config = dict(
    n_layer=8,
    d_model=192,
    n_head=2,
    n_kv_head=2,
    head_dim=96,
    d_mlp=768,
    vocab_size=512,
    activation='squared_relu',
    norm='rmsnorm',
    norm_place='pre',
    norm_eps=1e-06,
    positions='rope',
    rope_base=482000.0,
    rope_fraction=1.0,
    qk_norm=True,
    attn_scale=0.154,
    bias='all',
    tie_embeddings=False,
    parallel_block=False,
    extras=['some layers without attention', 'local attention windows', 'capped logits'],
    init='uniform',
    init_std_qkv=0.053,
    init_std_o=0.0,
    init_std_up=0.053,
    init_std_down=0.0,
    optimizer='adamw',
    lr=0.0037,
    beta1=0.95,
    beta2=0.95,
    weight_decay=0.11,
    lr_head=0.00717,
    grad_clip=1.0,
    warmup_steps=346,
    schedule='wsd',
    decay_fraction=1.0,
    decay_shape='linear',
    final_lr_fraction=0.0,
    batch_tokens=32768,
    seq_len=512,
    doc_mask=True,
    train_tokens=133400000,
    steps=4072,
    dataset='wikipedia_en',
)
Each number is 50 + 12 x the weight over its row's rms, rounded and kept within 0 to 99. Layers, rows and columns count from 0. The size before them is the row's rms in percent of the matrix's.

# layer 3 MLP down (transposed), 768x192, rms 0.108, rows 377-395, columns 0-191
103:55 34 58 41 42 62 56 58 62 67 27 43 62 54 96 52 39 37 54 32 47 46 54 30 44 59 63 62 62 35 28 71 39 65 67 54 63 56 45 58 38 38 48 58 41 70 52 56 38 49 66 55 28 48 59 75 33 61 31 46 36 54 51 73 19 40 49 38 49 36 35 21 59 47 39 30 62 61 41 54 50 51 39 57 37 45 36 34 39 52 62 52 47 55 44 56 58 51 40 56 24 54 48 46 29 50 77 54 48 70 53 44 60 47 28 43 65 60 53 68 60 61 36 55 64 61 29 38 41 39 55 48 45 44 51 41 35 43 55 48 47 49 42 49 35 47 56 50 59 35 31 40 30 41 40 46 58 47 44 54 46 47 52 70 63 56 40 61 54 48 44 48 48 45 41 53 62 39 51 58 55 45 65 69 55 35 73 32 42 55 64 53
100:68 46 44 55 43 49 35 82 58 61 55 44 41 62 66 47 53 55 63 58 59 48 58 42 17 52 57 68 55 62 48 48 74 65 32 64 65 60 37 38 51 25 41 32 52 62 49 21 50 40 62 53 54 40 60 54 48 52 52 51 51 51 66 56 70 47 48 53 48 32 41 42 43 46 49 28 24 49 50 43 56 41 47 42 59 40 47 45 38 71 46 53 38 59 44 55 50 51 40 52 42 39 49 19 26 43 62 34 39 60 51 34 51 48 38 52 50 61 59 44 28 55 50 46 40 45 65 61 57 43 72 45 53 46 59 37 47 71 56 27 37 81 42 41 50 51 45 51 62 16 50 48 41 28 73 43 58 39 29 34 40 35 53 71 33 51 46 68 35 64 42 54 50 42 65 59 36 52 56 26 49 64 71 45 54 51 50 61 47 48 57 49
099:60 56 65 33 57 47 34 47 63 46 44 46 49 69 59 52 44 61 61 50 60 24 62 62 48 40 50 56 40 43 61 57 36 48 45 69 55 49 65 46 66 58 53 35 41 51 68 53 50 38 43 51 48 51 55 37 34 43 32 58 43 40 30 42 56 31 53 44 41 45 59 64 43 42 43 45 37 32 74 58 63 36 24 51 58 40 45 43 34 55 62 34 90 45 67 51 33 42 48 62 61 43 25 62 39 35 32 51 58 52 47 72 61 36 48 50 55 57 74 54 38 51 58 42 55 63 50 31 56 36 33 35 45 44 50 66 48 56 39 63 55 74 41 68 37 41 63 41 39 28 39 38 46 53 55 42 35 58 46 37 71 43 50 31 78 45 49 38 78 35 45 69 47 63 40 50 42 48 47 30 64 58 44 57 29 78 47 54 44 58 35 47
090:42 46 51 76 41 79 41 49 50 46 36 47 56 41 69 51 50 55 57 45 55 40 43 53 85 22 53 55 39 77 35 48 65 50 41 36 66 48 60 53 42 43 23 31 21 41 56 40 49 47 52 58 27 79 50 47 37 36 54 51 38 35 37 47 48 42 57 36 55 60 47 47 37 55 57 34 52 52 50 36 30 34 73 44 51 53 30 38 47 43 43 40 70 30 45 71 48 53 52 64 59 45 64 49 63 49 50 46 44 41 56 55 44 55 51 47 67 47 46 44 80 49 60 58 47 42 64 41 30 37 42 67 65 40 62 56 36 58 47 68 60 50 31 53 50 43 71 50 55 45 56 56 55 75 49 49 51 73 35 44 31 26 52 71 50 30 51 53 59 50 57 53 53 36 46 39 54 70 38 51 37 60 44 63 57 80 55 44 60 48 58 58
100:39 25 51 72 50 37 63 39 31 66 37 40 60 56 32 45 33 50 67 37 51 58 78 49 34 42 51 49 63 39 55 43 41 72 49 39 26 61 54 52 50 69 46 56 25 60 50 58 50 49 34 46 64 54 37 43 60 58 46 55 62 81 49 48 30 46 46 63 51 32 68 49 55 62 52 56 46 66 47 57 29 64 64 47 50 69 47 51 48 47 37 59 69 16 45 43 59 52 62 67 62 44 57 43 45 58 45 50 49 49 39 30 56 58 49 86 42 69 51 70 38 66 77 50 59 48 54 44 28 65 53 59 41 48 41 54 50 39 47 47 17 53 39 32 53 24 56 53 57 47 45 42 40 66 59 69 54 53 57 45 56 64 30 35 56 38 41 53 42 62 57 54 45 57 59 31 41 54 50 47 55 59 53 69 52 59 57 60 37 60 30 47
110:63 48 44 49 58 48 39 63 54 80 54 33 57 61 62 53 47 54 42 50 43 57 60 56 60 47 64 58 66 50 50 63 48 34 52 44 52 45 38 58 48 36 43 72 56 56 33 64 38 19 36 55 32 49 63 39 74 71 48 55 34 43 58 58 37 23 23 53 42 37 56 42 58 48 65 40 33 41 50 69 41 47 53 59 56 47 49 39 72 47 33 46 58 62 48 56 58 44 42 48 60 38 44 60 67 65 37 51 47 35 39 40 65 55 27 49 62 43 55 61 45 69 50 56 74 53 60 49 39 74 57 43 56 59 28 61 87 46 63 46 47 51 60 46 21 47 43 61 57 61 45 37 29 61 29 43 75 59 69 72 47 36 44 51 45 39 54 43 51 38 58 60 43 49 67 59 67 57 63 60 47 34 55 49 44 70 56 60 73 52 56 34
093:46 38 55 39 50 52 53 27 76 54 35 70 28 41 57 35 32 42 60 37 50 32 58 36 42 69 50 42 65 44 66 41 43 77 52 48 71 59 56 58 64 54 44 52 40 52 61 40 46 44 56 54 50 28 33 63 45 59 74 60 48 30 51 53 42 73 55 43 50 55 48 27 40 38 43 56 76 67 46 47 40 43 33 42 80 42 69 41 62 47 59 61 37 41 59 53 31 51 42 37 46 59 54 47 53 44 58 57 37 42 70 41 48 79 28 46 24 67 47 54 32 56 26 53 54 40 40 36 64 65 55 64 36 42 52 49 44 42 41 28 28 53 50 64 59 38 70 45 62 50 46 53 38 52 45 44 44 39 50 34 42 35 50 39 48 63 62 42 59 70 48 53 37 59 43 60 43 48 51 62 65 43 57 51 63 54 49 51 41 63 14 54
109:45 57 62 36 46 53 42 75 57 29 59 44 47 49 57 41 72 59 89 58 65 63 42 46 60 59 77 65 49 48 43 35 50 48 54 40 54 46 43 15 71 60 58 50 49 37 68 47 50 35 69 49 49 50 53 43 70 40 29 56 71 47 59 56 57 57 47 40 53 51 62 77 57 69 56 44 44 61 29 32 48 56 46 49 37 68 35 63 51 34 59 56 68 41 41 61 34 31 58 63 45 56 27 47 55 42 36 36 63 33 58 56 37 38 21 60 52 48 61 50 32 35 58 56 64 44 29 58 17 67 44 42 55 44 43 54 49 61 32 65 51 47 41 46 59 61 51 62 48 50 45 48 33 72 58 50 66 55 53 47 54 48 52 49 56 64 49 30 56 59 33 48 41 66 55 56 36 61 59 61 33 30 49 31 39 55 40 48 35 50 40 47
115:57 53 56 53 80 40 44 41 41 69 71 60 50 51 37 34 50 43 46 59 37 36 52 49 59 55 44 25 42 21 60 49 68 56 41 64 62 33 48 45 56 45 39 82 64 43 44 67 45 46 33 37 62 65 56 67 45 41 38 59 65 47 21 43 57 55 51 14 37 46 58 52 30 48 46 46 49 27 68 58 57 48 51 49 40 25 33 58 32 55 46 48 69 58 63 51 55 67 64 52 48 54 67 74 53 48 47 55 56 55 38 49 33 43 41 37 52 45 54 62 40 44 60 28 33 43 46 48 41 43 50 52 67 56 51 56 68 53 49 43 65 45 54 45 43 33 37 40 21 49 37 67 40 56 48 60 60 48 63 53 58 40 42 38 55 61 22 48 33 31 32 48 51 56 50 49 35 54 15 54 56 36 56 57 51 73 45 49 45 42 54 34
092:46 44 68 62 41 67 52 56 63 59 65 66 59 48 62 53 66 48 48 25 48 59 66 71 58 45 68 54 61 47 49 38 45 38 43 43 40 55 53 43 38 29 28 22 30 54 45 36 49 64 69 54 59 64 64 45 46 40 53 31 39 49 46 54 41 41 45 39 57 56 77 58 43 53 46 52 34 52 52 20 45 35 63 44 30 56 58 51 40 52 50 46 70 79 51 25 51 24 43 38 46 36 43 30 55 59 30 37 48 69 64 47 45 44 43 54 51 58 73 38 69 45 59 45 55 37 45 53 71 66 28 47 42 40 46 41 63 74 38 39 52 39 47 62 75 62 52 42 54 62 50 44 54 40 55 44 54 43 56 47 44 36 63 32 29 71 38 64 52 61 31 72 46 58 50 43 49 36 34 46 54 53 64 49 45 36 37 62 28 44 47 55
099:38 34 63 55 53 36 26 55 55 75 44 33 37 28 66 40 31 64 50 53 60 44 60 51 51 43 23 45 24 61 35 39 32 54 57 54 52 55 40 54 54 32 46 54 77 55 28 57 57 53 48 66 73 44 48 65 50 30 60 65 47 61 48 56 44 43 75 55 38 39 39 46 35 45 66 41 42 74 50 42 50 55 50 49 58 46 34 44 58 42 62 73 61 38 59 38 61 68 32 44 58 46 34 44 55 58 31 63 44 30 43 48 47 48 48 34 50 52 51 61 41 53 45 50 56 37 45 41 48 72 56 57 60 71 39 53 41 67 61 64 57 47 40 46 32 44 61 40 39 60 56 82 43 26 48 54 54 65 67 35 44 54 67 66 47 19 45 66 59 47 50 67 61 46 56 54 60 40 63 59 62 56 46 57 45 72 29 72 48 55 40 45
102:45 56 53 61 47 61 47 45 22 39 64 40 47 55 41 53 69 49 54 42 59 50 64 52 67 42 41 53 45 69 48 44 57 32 73 61 55 45 52 53 58 67 31 45 59 63 60 54 53 33 47 26 47 52 62 60 68 34 36 48 44 45 70 50 53 73 70 61 50 43 46 49 62 45 55 53 38 26 51 40 55 71 60 65 41 45 49 68 50 63 27 55 55 61 32 34 47 16 34 45 38 44 51 52 45 54 32 56 44 40 62 64 35 49 43 13 32 47 40 66 23 47 29 49 49 49 57 31 52 63 57 44 76 53 57 67 45 41 28 63 49 57 48 84 44 53 39 39 65 68 34 58 48 50 56 80 48 52 49 58 46 41 41 68 51 53 48 48 43 60 36 67 44 58 59 54 72 50 58 51 54 52 28 54 38 61 67 47 49 45 52 45
108:57 51 55 23 59 59 49 54 54 54 56 73 63 41 31 27 64 62 29 49 56 68 48 47 43 45 65 37 52 59 41 53 52 59 46 65 42 60 33 57 59 43 46 31 62 75 60 53 61 46 22 43 50 63 44 45 59 50 38 48 59 54 38 38 38 40 44 52 54 55 62 22 49 74 54 56 49 42 35 48 60 50 42 47 75 62 40 60 48 47 43 68 51 60 27 52 57 47 59 47 17 57 61 58 69 63 74 48 58 47 47 70 53 60 72 52 57 49 47 57 45 60 46 56 59 46 36 38 59 52 74 65 40 62 58 44 50 65 60 51 24 47 61 36 45 77 39 56 27 31 41 48 55 58 69 43 36 40 40 59 57 60 55 54 40 52 27 43 48 61 36 44 55 61 50 61 59 59 56 41 72 58 53 33 54 29 67 22 48 24 50 46
100:30 43 77 66 70 46 50 58 37 61 54 54 47 37 43 43 55 68 54 43 19 36 40 62 51 32 55 63 43 38 45 53 34 37 51 58 58 30 38 52 63 66 36 57 53 63 31 54 32 54 52 41 33 44 41 58 45 35 52 51 25 56 52 52 35 35 53 55 58 47 63 43 46 68 52 74 24 45 47 35 53 49 40 49 52 66 36 56 45 62 49 60 79 54 57 42 49 67 61 63 54 36 58 72 66 50 65 19 72 66 61 63 48 42 40 46 54 34 56 38 24 27 47 76 74 58 57 42 64 49 47 46 47 36 46 53 41 46 64 31 44 45 54 53 45 51 43 64 55 44 22 51 58 49 50 48 34 56 48 69 35 67 47 56 37 55 34 39 39 60 55 42 31 69 43 49 43 42 55 56 51 59 50 65 51 41 56 31 61 33 60 35
095:52 21 50 77 48 32 49 38 48 59 59 69 67 38 41 49 51 43 57 42 53 66 52 45 52 37 36 57 56 33 65 65 52 56 57 35 42 65 41 50 25 58 87 60 52 47 57 55 46 51 30 57 43 50 44 66 41 71 38 17 50 49 61 72 36 48 30 56 61 39 82 43 36 57 30 56 40 57 54 53 54 54 50 48 49 49 52 47 55 53 65 63 70 38 60 40 58 46 32 53 42 47 57 44 56 57 61 42 54 57 46 52 47 62 42 64 59 58 38 64 66 76 76 46 57 28 52 49 61 64 46 72 40 69 41 60 46 40 31 55 57 59 83 55 52 60 46 24 56 37 58 48 37 55 32 60 35 28 60 38 60 48 42 51 43 48 42 60 53 66 54 53 67 53 40 61 62 46 65 65 56 56 44 66 44 39 50 47 49 54 26 56
094:76 47 32 50 47 48 45 70 40 49 58 57 61 55 46 57 32 61 61 55 50 39 34 45 42 53 46 51 33 51 48 55 52 54 78 50 64 54 35 61 56 46 46 63 47 67 58 43 24 37 53 52 46 48 40 47 60 57 52 47 46 57 30 69 22 42 46 39 67 53 58 38 53 71 54 49 42 63 71 50 51 54 40 71 60 52 43 47 60 61 37 27 63 46 69 42 52 47 36 48 35 39 58 43 59 50 47 51 48 28 50 52 40 22 66 54 73 53 65 65 53 53 65 46 51 43 54 47 44 62 45 42 60 48 37 61 52 48 45 56 51 55 51 41 70 63 98 66 49 71 60 42 60 53 43 57 78 46 74 41 62 48 28 42 68 48 38 75 66 39 34 62 74 66 46 63 60 58 59 44 45 64 58 42 44 57 53 78 50 36 36 44
102:27 54 55 40 43 46 58 51 51 53 36 40 51 51 33 47 53 73 24 45 56 75 65 43 37 53 51 72 43 69 60 58 62 66 56 25 61 55 56 35 56 40 72 58 48 53 50 80 48 58 44 73 47 51 61 41 48 64 47 38 34 64 53 82 69 47 34 50 51 47 44 56 52 32 43 66 43 42 67 62 38 56 38 44 38 72 52 45 36 43 39 65 38 53 53 62 49 55 57 58 67 60 50 45 62 44 37 49 50 50 35 57 71 47 37 60 57 36 65 41 46 72 66 32 51 40 62 47 34 39 58 63 34 46 49 56 49 30 49 38 57 57 52 51 51 54 43 49 51 30 56 46 47 65 71 44 44 39 36 52 53 48 70 60 40 37 69 46 58 90 66 49 54 76 44 41 29 66 56 77 36 52 57 54 61 71 49 50 56 48 60 54
054:62 40 56 32 50 69 47 57 32 40 66 67 60 43 51 77 60 60 46 47 60 62 57 46 57 40 50 64 53 49 64 52 50 53 36 56 48 58 51 52 49 58 41 58 37 50 52 65 42 38 73 48 36 46 41 49 72 58 25 58 72 51 56 55 37 60 59 39 47 44 46 41 45 51 34 36 67 41 56 46 52 53 45 17 68 52 44 66 45 35 34 45 72 43 60 30 45 43 37 52 43 31 43 55 46 11 37 44 64 40 73 58 49 58 55 51 50 53 51 61 46 62 11 57 43 43 64 40 51 36 47 51 76 40 59 59 53 61 24 52 60 81 44 48 32 51 70 52 76 50 48 50 42 36 47 49 50 49 57 41 52 20 53 32 47 59 51 50 49 36 25 49 61 53 59 45 28 62 47 60 56 56 57 67 52 49 47 55 21 60 42 60
125:51 57 49 50 30 46 48 45 37 40 62 55 36 43 45 37 60 58 56 63 65 41 54 50 50 57 72 37 33 52 54 60 21 59 38 39 54 43 31 43 47 64 49 52 59 54 44 52 70 58 53 42 48 73 67 44 66 40 46 60 54 52 43 56 35 20 28 18 60 60 56 58 51 83 56 37 55 50 55 36 51 57 56 31 63 43 48 51 44 32 48 47 63 58 56 58 46 35 37 46 44 52 30 50 37 35 42 38 41 69 62 48 32 48 39 27 44 63 44 54 80 50 73 73 61 72 55 53 52 59 45 70 70 54 59 54 54 46 38 52 59 39 55 60 44 63 50 59 35 52 63 51 51 56 45 40 46 32 32 42 36 39 31 67 74 54 33 36 61 44 67 43 75 65 29 46 74 54 50 64 47 39 50 66 59 44 56 35 50 51 45 34
# layer 3 MLP up, 768x192, rms 0.116, rows 378-395, columns 0-191
100:39 25 48 46 51 48 61 71 50 69 58 49 50 29 72 40 58 48 61 28 36 58 37 55 28 54 32 31 49 51 53 52 43 63 29 57 56 42 24 46 50 73 48 43 63 47 38 52 31 66 72 22 56 61 58 40 53 45 60 38 52 64 59 42 41 45 59 57 68 44 46 37 54 30 57 72 38 62 45 68 34 32 54 69 44 59 54 39 35 67 57 66 42 50 32 50 55 14 59 34 53 33 65 56 49 59 80 29 48 34 45 45 57 50 49 67 41 65 51 61 39 56 61 06 37 39 51 55 52 40 38 59 49 48 72 45 69 61 45 39 38 65 44 54 60 49 52 54 55 55 55 41 49 24 60 41 43 66 54 51 60 50 46 48 45 55 49 51 47 50 49 50 43 51 63 46 41 47 61 56 53 45 41 65 54 72 61 52 38 46 55 36
100:34 61 62 52 39 67 52 62 51 56 65 75 60 48 68 65 41 53 54 42 51 56 58 42 57 45 52 39 52 33 53 52 61 58 57 64 58 38 56 70 38 43 66 40 61 36 37 43 52 41 49 57 31 35 44 43 46 46 47 49 66 59 37 49 56 52 52 58 48 45 36 56 49 45 60 43 63 55 75 65 59 48 39 75 40 57 55 50 43 39 60 75 51 49 51 51 44 63 61 48 61 67 42 68 49 65 59 51 54 56 54 64 46 65 49 53 83 55 36 80 34 53 28 39 39 65 53 44 58 40 45 49 43 48 33 33 35 48 40 41 40 76 81 56 38 42 43 34 41 39 23 46 39 16 29 48 76 61 51 35 43 45 49 43 49 53 48 55 51 39 50 53 43 56 61 40 72 33 51 46 73 55 12 46 50 50 54 32 49 66 38 63
083:54 33 49 57 62 61 46 45 40 33 72 28 31 59 44 39 44 55 58 64 93 37 22 49 67 45 54 61 45 33 46 37 51 43 20 35 62 52 60 61 46 64 33 49 52 40 78 44 32 55 52 51 45 66 35 35 19 46 60 54 41 73 67 49 60 62 53 34 49 45 47 46 43 47 51 71 43 41 62 53 46 62 52 63 53 49 55 24 33 55 68 56 56 61 53 56 48 37 53 36 43 66 33 47 54 60 49 41 44 63 64 43 30 59 51 73 55 61 59 51 57 50 41 53 56 20 50 49 36 34 44 45 54 44 88 40 43 44 63 42 50 58 65 41 47 67 50 53 45 49 36 56 48 42 55 61 53 36 49 63 43 60 49 58 42 37 61 49 46 54 46 57 38 23 43 68 57 44 64 56 38 48 66 55 57 49 36 58 52 34 73 41
109:54 32 56 55 53 53 70 46 36 37 52 47 64 43 41 46 61 21 37 59 67 47 55 50 42 44 37 31 29 26 60 84 26 60 18 46 49 38 50 51 43 42 62 27 63 28 38 57 93 53 56 59 48 55 74 54 50 47 38 51 39 53 37 42 57 43 43 52 61 66 36 54 55 63 47 58 50 76 63 56 43 29 70 49 26 47 43 43 53 46 38 45 54 50 45 58 53 38 40 43 53 61 70 49 53 51 67 48 67 54 52 44 51 60 49 54 64 58 55 52 50 59 41 40 55 41 33 49 45 49 55 40 51 63 40 59 72 18 56 41 61 56 54 45 76 41 40 49 34 57 37 33 63 54 34 47 78 51 42 32 38 59 47 50 59 41 54 39 54 49 58 56 66 41 51 61 85 66 53 42 58 42 38 58 46 48 57 50 44 48 42 58
111:63 52 41 42 57 49 68 57 53 57 59 40 56 53 30 64 59 60 58 57 45 58 39 48 40 42 59 51 56 60 25 54 55 49 28 47 53 57 42 42 44 44 41 66 58 45 51 51 61 51 68 58 35 55 40 73 40 60 62 55 67 63 61 48 55 43 54 33 72 43 49 69 72 54 54 58 64 71 29 57 56 34 60 48 61 64 43 38 28 71 61 47 39 52 47 43 16 40 46 64 29 62 50 58 34 46 63 59 38 70 52 48 49 47 50 54 59 71 40 55 35 69 55 34 50 42 53 48 57 44 66 30 61 55 50 63 64 49 45 46 51 37 67 50 36 51 42 75 43 59 60 63 43 42 40 51 56 45 64 51 40 64 67 54 56 56 65 47 20 36 31 66 60 47 44 36 53 70 51 50 64 62 39 47 63 30 82 44 50 30 62 10
094:43 60 57 32 30 43 46 42 91 46 63 65 48 38 45 50 47 44 50 69 31 45 48 49 59 49 45 50 55 31 64 44 61 43 41 64 57 25 55 47 51 66 50 50 32 73 35 56 72 48 40 41 59 49 75 53 33 44 49 50 24 64 36 52 44 70 39 52 50 46 36 51 43 57 44 42 45 36 42 52 46 37 76 52 60 49 54 69 52 42 49 37 31 43 58 51 33 69 55 43 49 48 61 53 16 50 40 47 39 69 31 57 43 42 50 49 41 38 54 43 52 68 55 44 39 56 57 75 61 47 64 62 74 63 37 30 47 46 51 45 54 38 59 45 61 32 40 44 53 55 46 55 56 49 28 25 68 46 25 47 58 57 51 80 54 38 55 36 36 45 51 57 15 29 48 53 36 40 50 34 57 41 47 57 51 49 57 34 61 55 45 54
106:47 33 51 35 54 75 50 38 62 36 51 55 42 55 15 44 66 72 51 43 51 39 41 59 47 49 49 62 41 23 49 51 48 36 30 33 49 20 30 49 39 38 60 28 31 41 48 49 68 59 43 61 52 35 60 51 50 61 87 68 52 58 47 45 60 54 71 61 50 42 62 43 56 69 62 65 69 47 38 52 42 35 54 58 44 29 45 37 55 47 68 37 36 56 24 59 47 24 41 40 44 57 49 50 31 58 60 66 53 43 39 33 50 48 52 69 55 70 54 51 51 33 58 58 45 41 42 43 64 40 45 60 51 58 59 64 48 52 39 61 32 42 53 43 38 47 48 55 36 70 45 51 36 40 19 48 49 54 65 40 48 40 59 56 29 45 55 49 54 69 18 45 49 66 56 50 38 36 46 53 35 45 36 49 55 62 47 34 60 50 55 41
116:44 34 44 55 59 50 55 29 54 50 58 35 60 44 55 72 51 51 79 19 34 61 49 62 51 56 50 36 44 63 48 69 55 35 32 25 66 53 52 67 26 51 55 47 40 46 62 44 48 49 63 31 61 46 63 44 59 50 53 85 71 64 43 59 53 69 57 47 60 49 36 48 55 42 68 69 42 44 50 63 71 48 46 78 56 34 75 47 56 55 52 55 43 83 40 64 47 52 63 52 38 66 37 48 36 42 31 51 44 36 40 41 45 59 58 52 50 63 47 45 73 67 47 28 40 36 54 42 66 33 36 32 47 66 56 52 52 64 53 55 67 63 57 60 65 30 45 63 31 65 53 48 53 52 64 50 65 55 50 48 65 43 46 48 62 50 56 25 42 44 57 54 45 55 73 42 46 51 49 49 70 42 59 55 72 37 51 64 52 53 68 52
092:37 51 41 69 44 66 48 35 47 51 37 55 53 38 44 52 73 54 44 43 43 55 43 45 36 48 69 42 69 44 45 50 53 57 34 48 61 51 58 47 38 61 44 34 34 58 48 59 58 65 55 09 49 58 46 41 42 41 51 38 49 43 30 43 42 69 99 40 46 34 58 35 48 49 58 55 57 48 54 30 55 67 71 68 56 51 46 43 44 70 54 59 35 59 49 54 49 40 46 48 52 44 31 39 61 53 38 51 40 75 40 52 45 32 52 37 42 59 58 65 63 49 55 57 46 63 68 36 70 48 31 45 58 67 33 42 53 36 36 52 53 41 60 59 50 46 48 37 38 61 40 50 22 28 63 41 53 38 41 63 45 34 65 70 23 41 61 36 68 57 41 59 50 33 42 31 45 51 37 44 44 36 56 73 51 63 43 49 50 58 40 23
101:49 53 57 46 28 81 61 31 48 30 62 58 49 53 47 56 54 61 59 65 38 71 26 52 66 57 37 44 38 39 59 48 51 34 48 40 48 65 45 59 66 38 39 57 52 34 46 53 66 52 54 57 55 33 63 62 46 48 47 58 35 48 58 55 73 53 56 33 54 36 49 49 62 60 44 42 44 72 62 50 49 37 44 50 35 56 45 59 48 43 52 47 26 51 48 53 61 59 44 53 58 52 52 61 33 78 55 80 62 66 35 51 31 54 68 35 42 56 64 46 52 53 57 41 47 67 38 57 59 50 62 30 59 65 44 62 48 31 26 36 44 40 56 30 59 43 38 42 52 50 54 47 67 43 14 41 55 62 44 30 50 35 64 58 18 42 69 42 52 41 51 37 24 50 49 60 36 57 44 26 40 37 28 49 73 50 56 38 58 54 31 49
101:57 45 55 60 50 58 54 56 44 55 58 43 34 39 61 53 47 47 31 71 55 49 29 47 39 36 51 67 65 51 68 54 43 37 73 26 57 70 60 45 45 34 51 58 23 45 52 43 51 50 49 38 50 59 51 66 22 52 57 72 59 59 52 61 51 69 50 47 46 53 42 42 53 45 45 33 60 41 41 52 45 63 89 63 56 46 45 56 48 36 58 56 39 62 37 53 48 52 43 54 68 31 35 55 64 65 39 56 60 50 47 25 40 43 43 31 45 51 70 81 43 51 24 58 57 62 55 69 38 76 73 33 53 36 54 41 60 49 56 41 34 34 48 44 70 68 37 51 37 49 32 59 30 43 60 46 57 44 57 36 60 47 48 64 39 37 58 33 40 46 72 73 44 53 58 53 53 46 54 71 43 60 57 58 50 48 69 56 74 59 50 29
105:46 25 46 62 46 65 36 60 48 52 47 63 46 67 54 66 72 34 44 57 43 50 42 35 66 53 40 22 51 47 38 48 46 36 60 54 46 49 73 52 48 54 45 36 53 57 59 46 55 46 46 26 38 45 73 84 48 44 59 62 42 55 52 50 56 34 69 50 42 61 78 47 73 60 50 41 45 34 33 78 74 55 59 47 53 08 48 63 55 58 53 67 38 59 48 27 59 39 58 62 59 50 67 55 48 40 53 53 55 42 33 45 53 37 45 38 55 40 60 41 61 50 43 45 48 39 38 84 47 59 52 38 65 49 60 48 57 49 55 35 69 31 47 37 65 43 36 67 41 61 24 55 48 46 34 46 41 39 56 51 65 52 46 54 31 51 36 36 39 47 45 62 58 43 55 62 54 48 70 50 73 51 30 58 46 46 60 44 45 23 48 53
096:48 39 57 46 66 57 63 56 63 52 55 64 69 57 49 47 41 60 40 52 65 43 52 38 53 57 79 31 45 47 51 63 44 60 22 46 62 25 48 54 55 46 48 46 34 49 41 50 51 53 81 37 30 54 48 72 65 54 32 46 70 72 23 34 73 54 66 37 58 50 44 54 50 61 42 61 55 51 67 57 40 27 63 41 32 81 54 56 53 71 55 59 52 50 49 37 46 48 50 57 38 49 39 57 56 42 69 40 61 58 43 49 56 52 45 52 77 51 50 35 53 50 36 37 40 26 35 57 46 78 48 42 55 44 51 40 60 64 45 54 42 48 52 43 48 47 25 35 49 62 26 14 40 39 31 35 44 56 66 54 37 50 47 63 57 45 60 53 47 41 37 49 47 39 44 46 48 51 74 62 63 45 32 63 56 32 48 53 39 36 72 51
098:38 45 40 39 62 65 51 61 43 54 44 38 52 54 36 65 59 48 66 64 54 52 32 54 54 78 68 46 27 62 25 39 49 37 40 58 45 58 15 52 63 58 56 52 59 50 50 42 40 59 45 32 75 54 48 46 60 57 78 39 60 48 42 49 42 43 66 52 53 65 52 46 70 60 75 35 55 75 34 38 32 28 55 60 50 68 49 47 53 65 43 56 52 50 61 50 28 48 56 63 63 39 47 57 60 36 39 47 76 48 49 47 42 52 40 50 74 55 46 70 46 61 42 39 41 42 53 71 45 48 54 21 59 44 65 78 43 53 48 40 64 42 54 49 60 48 33 63 46 60 52 62 46 45 55 45 66 47 65 37 52 30 52 43 59 43 60 68 64 36 42 66 36 61 55 24 38 31 55 60 66 45 43 53 44 65 62 49 64 45 50 23
098:60 29 31 56 38 84 58 47 53 39 45 60 43 64 33 54 58 65 55 62 57 54 56 53 60 54 43 35 54 35 52 42 35 31 55 68 53 56 62 51 57 42 47 50 35 63 45 52 43 67 52 67 51 32 78 29 56 60 50 38 70 80 37 38 31 40 56 47 55 53 49 55 49 56 68 46 41 49 52 59 58 47 26 52 46 57 57 61 45 58 46 36 58 53 47 39 62 58 47 53 29 22 53 68 50 62 39 68 64 57 39 42 46 49 77 39 40 49 57 60 47 66 55 65 51 55 50 52 56 42 45 39 62 36 43 51 35 55 60 36 34 67 64 67 39 39 55 28 50 49 39 28 61 54 45 55 45 52 68 30 51 56 30 70 45 38 64 27 48 43 39 65 33 44 51 11 67 39 43 52 61 57 57 68 75 40 39 43 65 51 57 57
102:41 54 64 46 41 49 46 74 61 44 27 55 46 33 34 59 57 38 51 58 62 58 46 18 37 73 78 41 32 38 44 42 70 38 50 34 48 69 50 53 41 50 72 57 46 54 80 60 55 45 51 61 39 21 51 43 45 61 61 67 39 52 54 69 60 57 74 45 56 42 45 45 36 47 73 61 48 74 39 39 38 53 60 60 61 58 67 56 47 55 54 60 52 56 31 52 30 60 48 63 56 43 43 59 34 52 37 37 56 52 41 68 25 40 54 52 57 39 43 53 46 61 64 44 46 66 54 68 71 47 35 44 40 59 43 52 48 41 34 54 59 50 75 59 65 29 54 42 40 48 42 37 61 28 27 36 37 51 43 33 68 40 39 50 49 42 45 57 67 59 37 54 52 41 48 52 44 40 57 47 61 24 36 53 58 61 65 65 56 71 42 52
061:46 41 55 49 42 65 50 32 50 42 50 60 43 33 40 61 61 29 56 48 56 66 32 43 58 59 40 54 46 47 44 72 48 32 49 49 44 39 53 64 30 51 61 47 36 41 46 37 63 53 51 47 56 43 62 70 48 49 51 49 64 70 44 65 52 59 71 32 63 43 48 35 48 64 77 56 74 58 44 57 59 39 43 63 24 47 47 48 37 53 62 71 47 56 50 56 37 60 52 43 48 60 59 55 30 50 53 63 64 47 30 67 27 72 73 46 78 68 56 54 61 31 53 35 43 47 35 58 49 37 54 47 57 53 48 56 58 33 43 43 55 28 46 58 54 51 36 62 46 61 34 43 50 49 53 47 50 26 58 44 55 39 58 84 34 28 57 32 39 34 48 45 41 60 69 60 71 20 36 52 37 54 53 80 62 48 74 60 43 49 52 32
128:50 62 46 53 57 52 76 42 59 48 62 60 54 36 37 37 42 43 48 49 29 47 20 35 60 63 30 61 16 54 33 39 70 50 52 47 66 35 61 32 53 45 53 34 66 39 51 41 60 64 49 61 47 33 55 69 36 57 54 60 47 59 50 51 47 69 69 61 47 57 57 44 34 40 55 67 48 66 34 39 62 24 64 64 43 53 49 57 45 47 61 74 42 53 59 55 42 77 48 49 57 61 47 52 25 53 47 53 53 46 34 54 36 36 59 59 66 63 58 48 33 36 56 59 38 51 43 55 84 42 55 49 68 64 33 52 59 54 50 69 41 54 41 37 68 46 38 73 59 46 50 46 46 42 16 56 47 30 38 40 64 49 34 65 49 25 53 51 38 42 51 55 62 36 51 42 63 38 58 67 58 51 30 54 57 68 66 57 43 53 46 50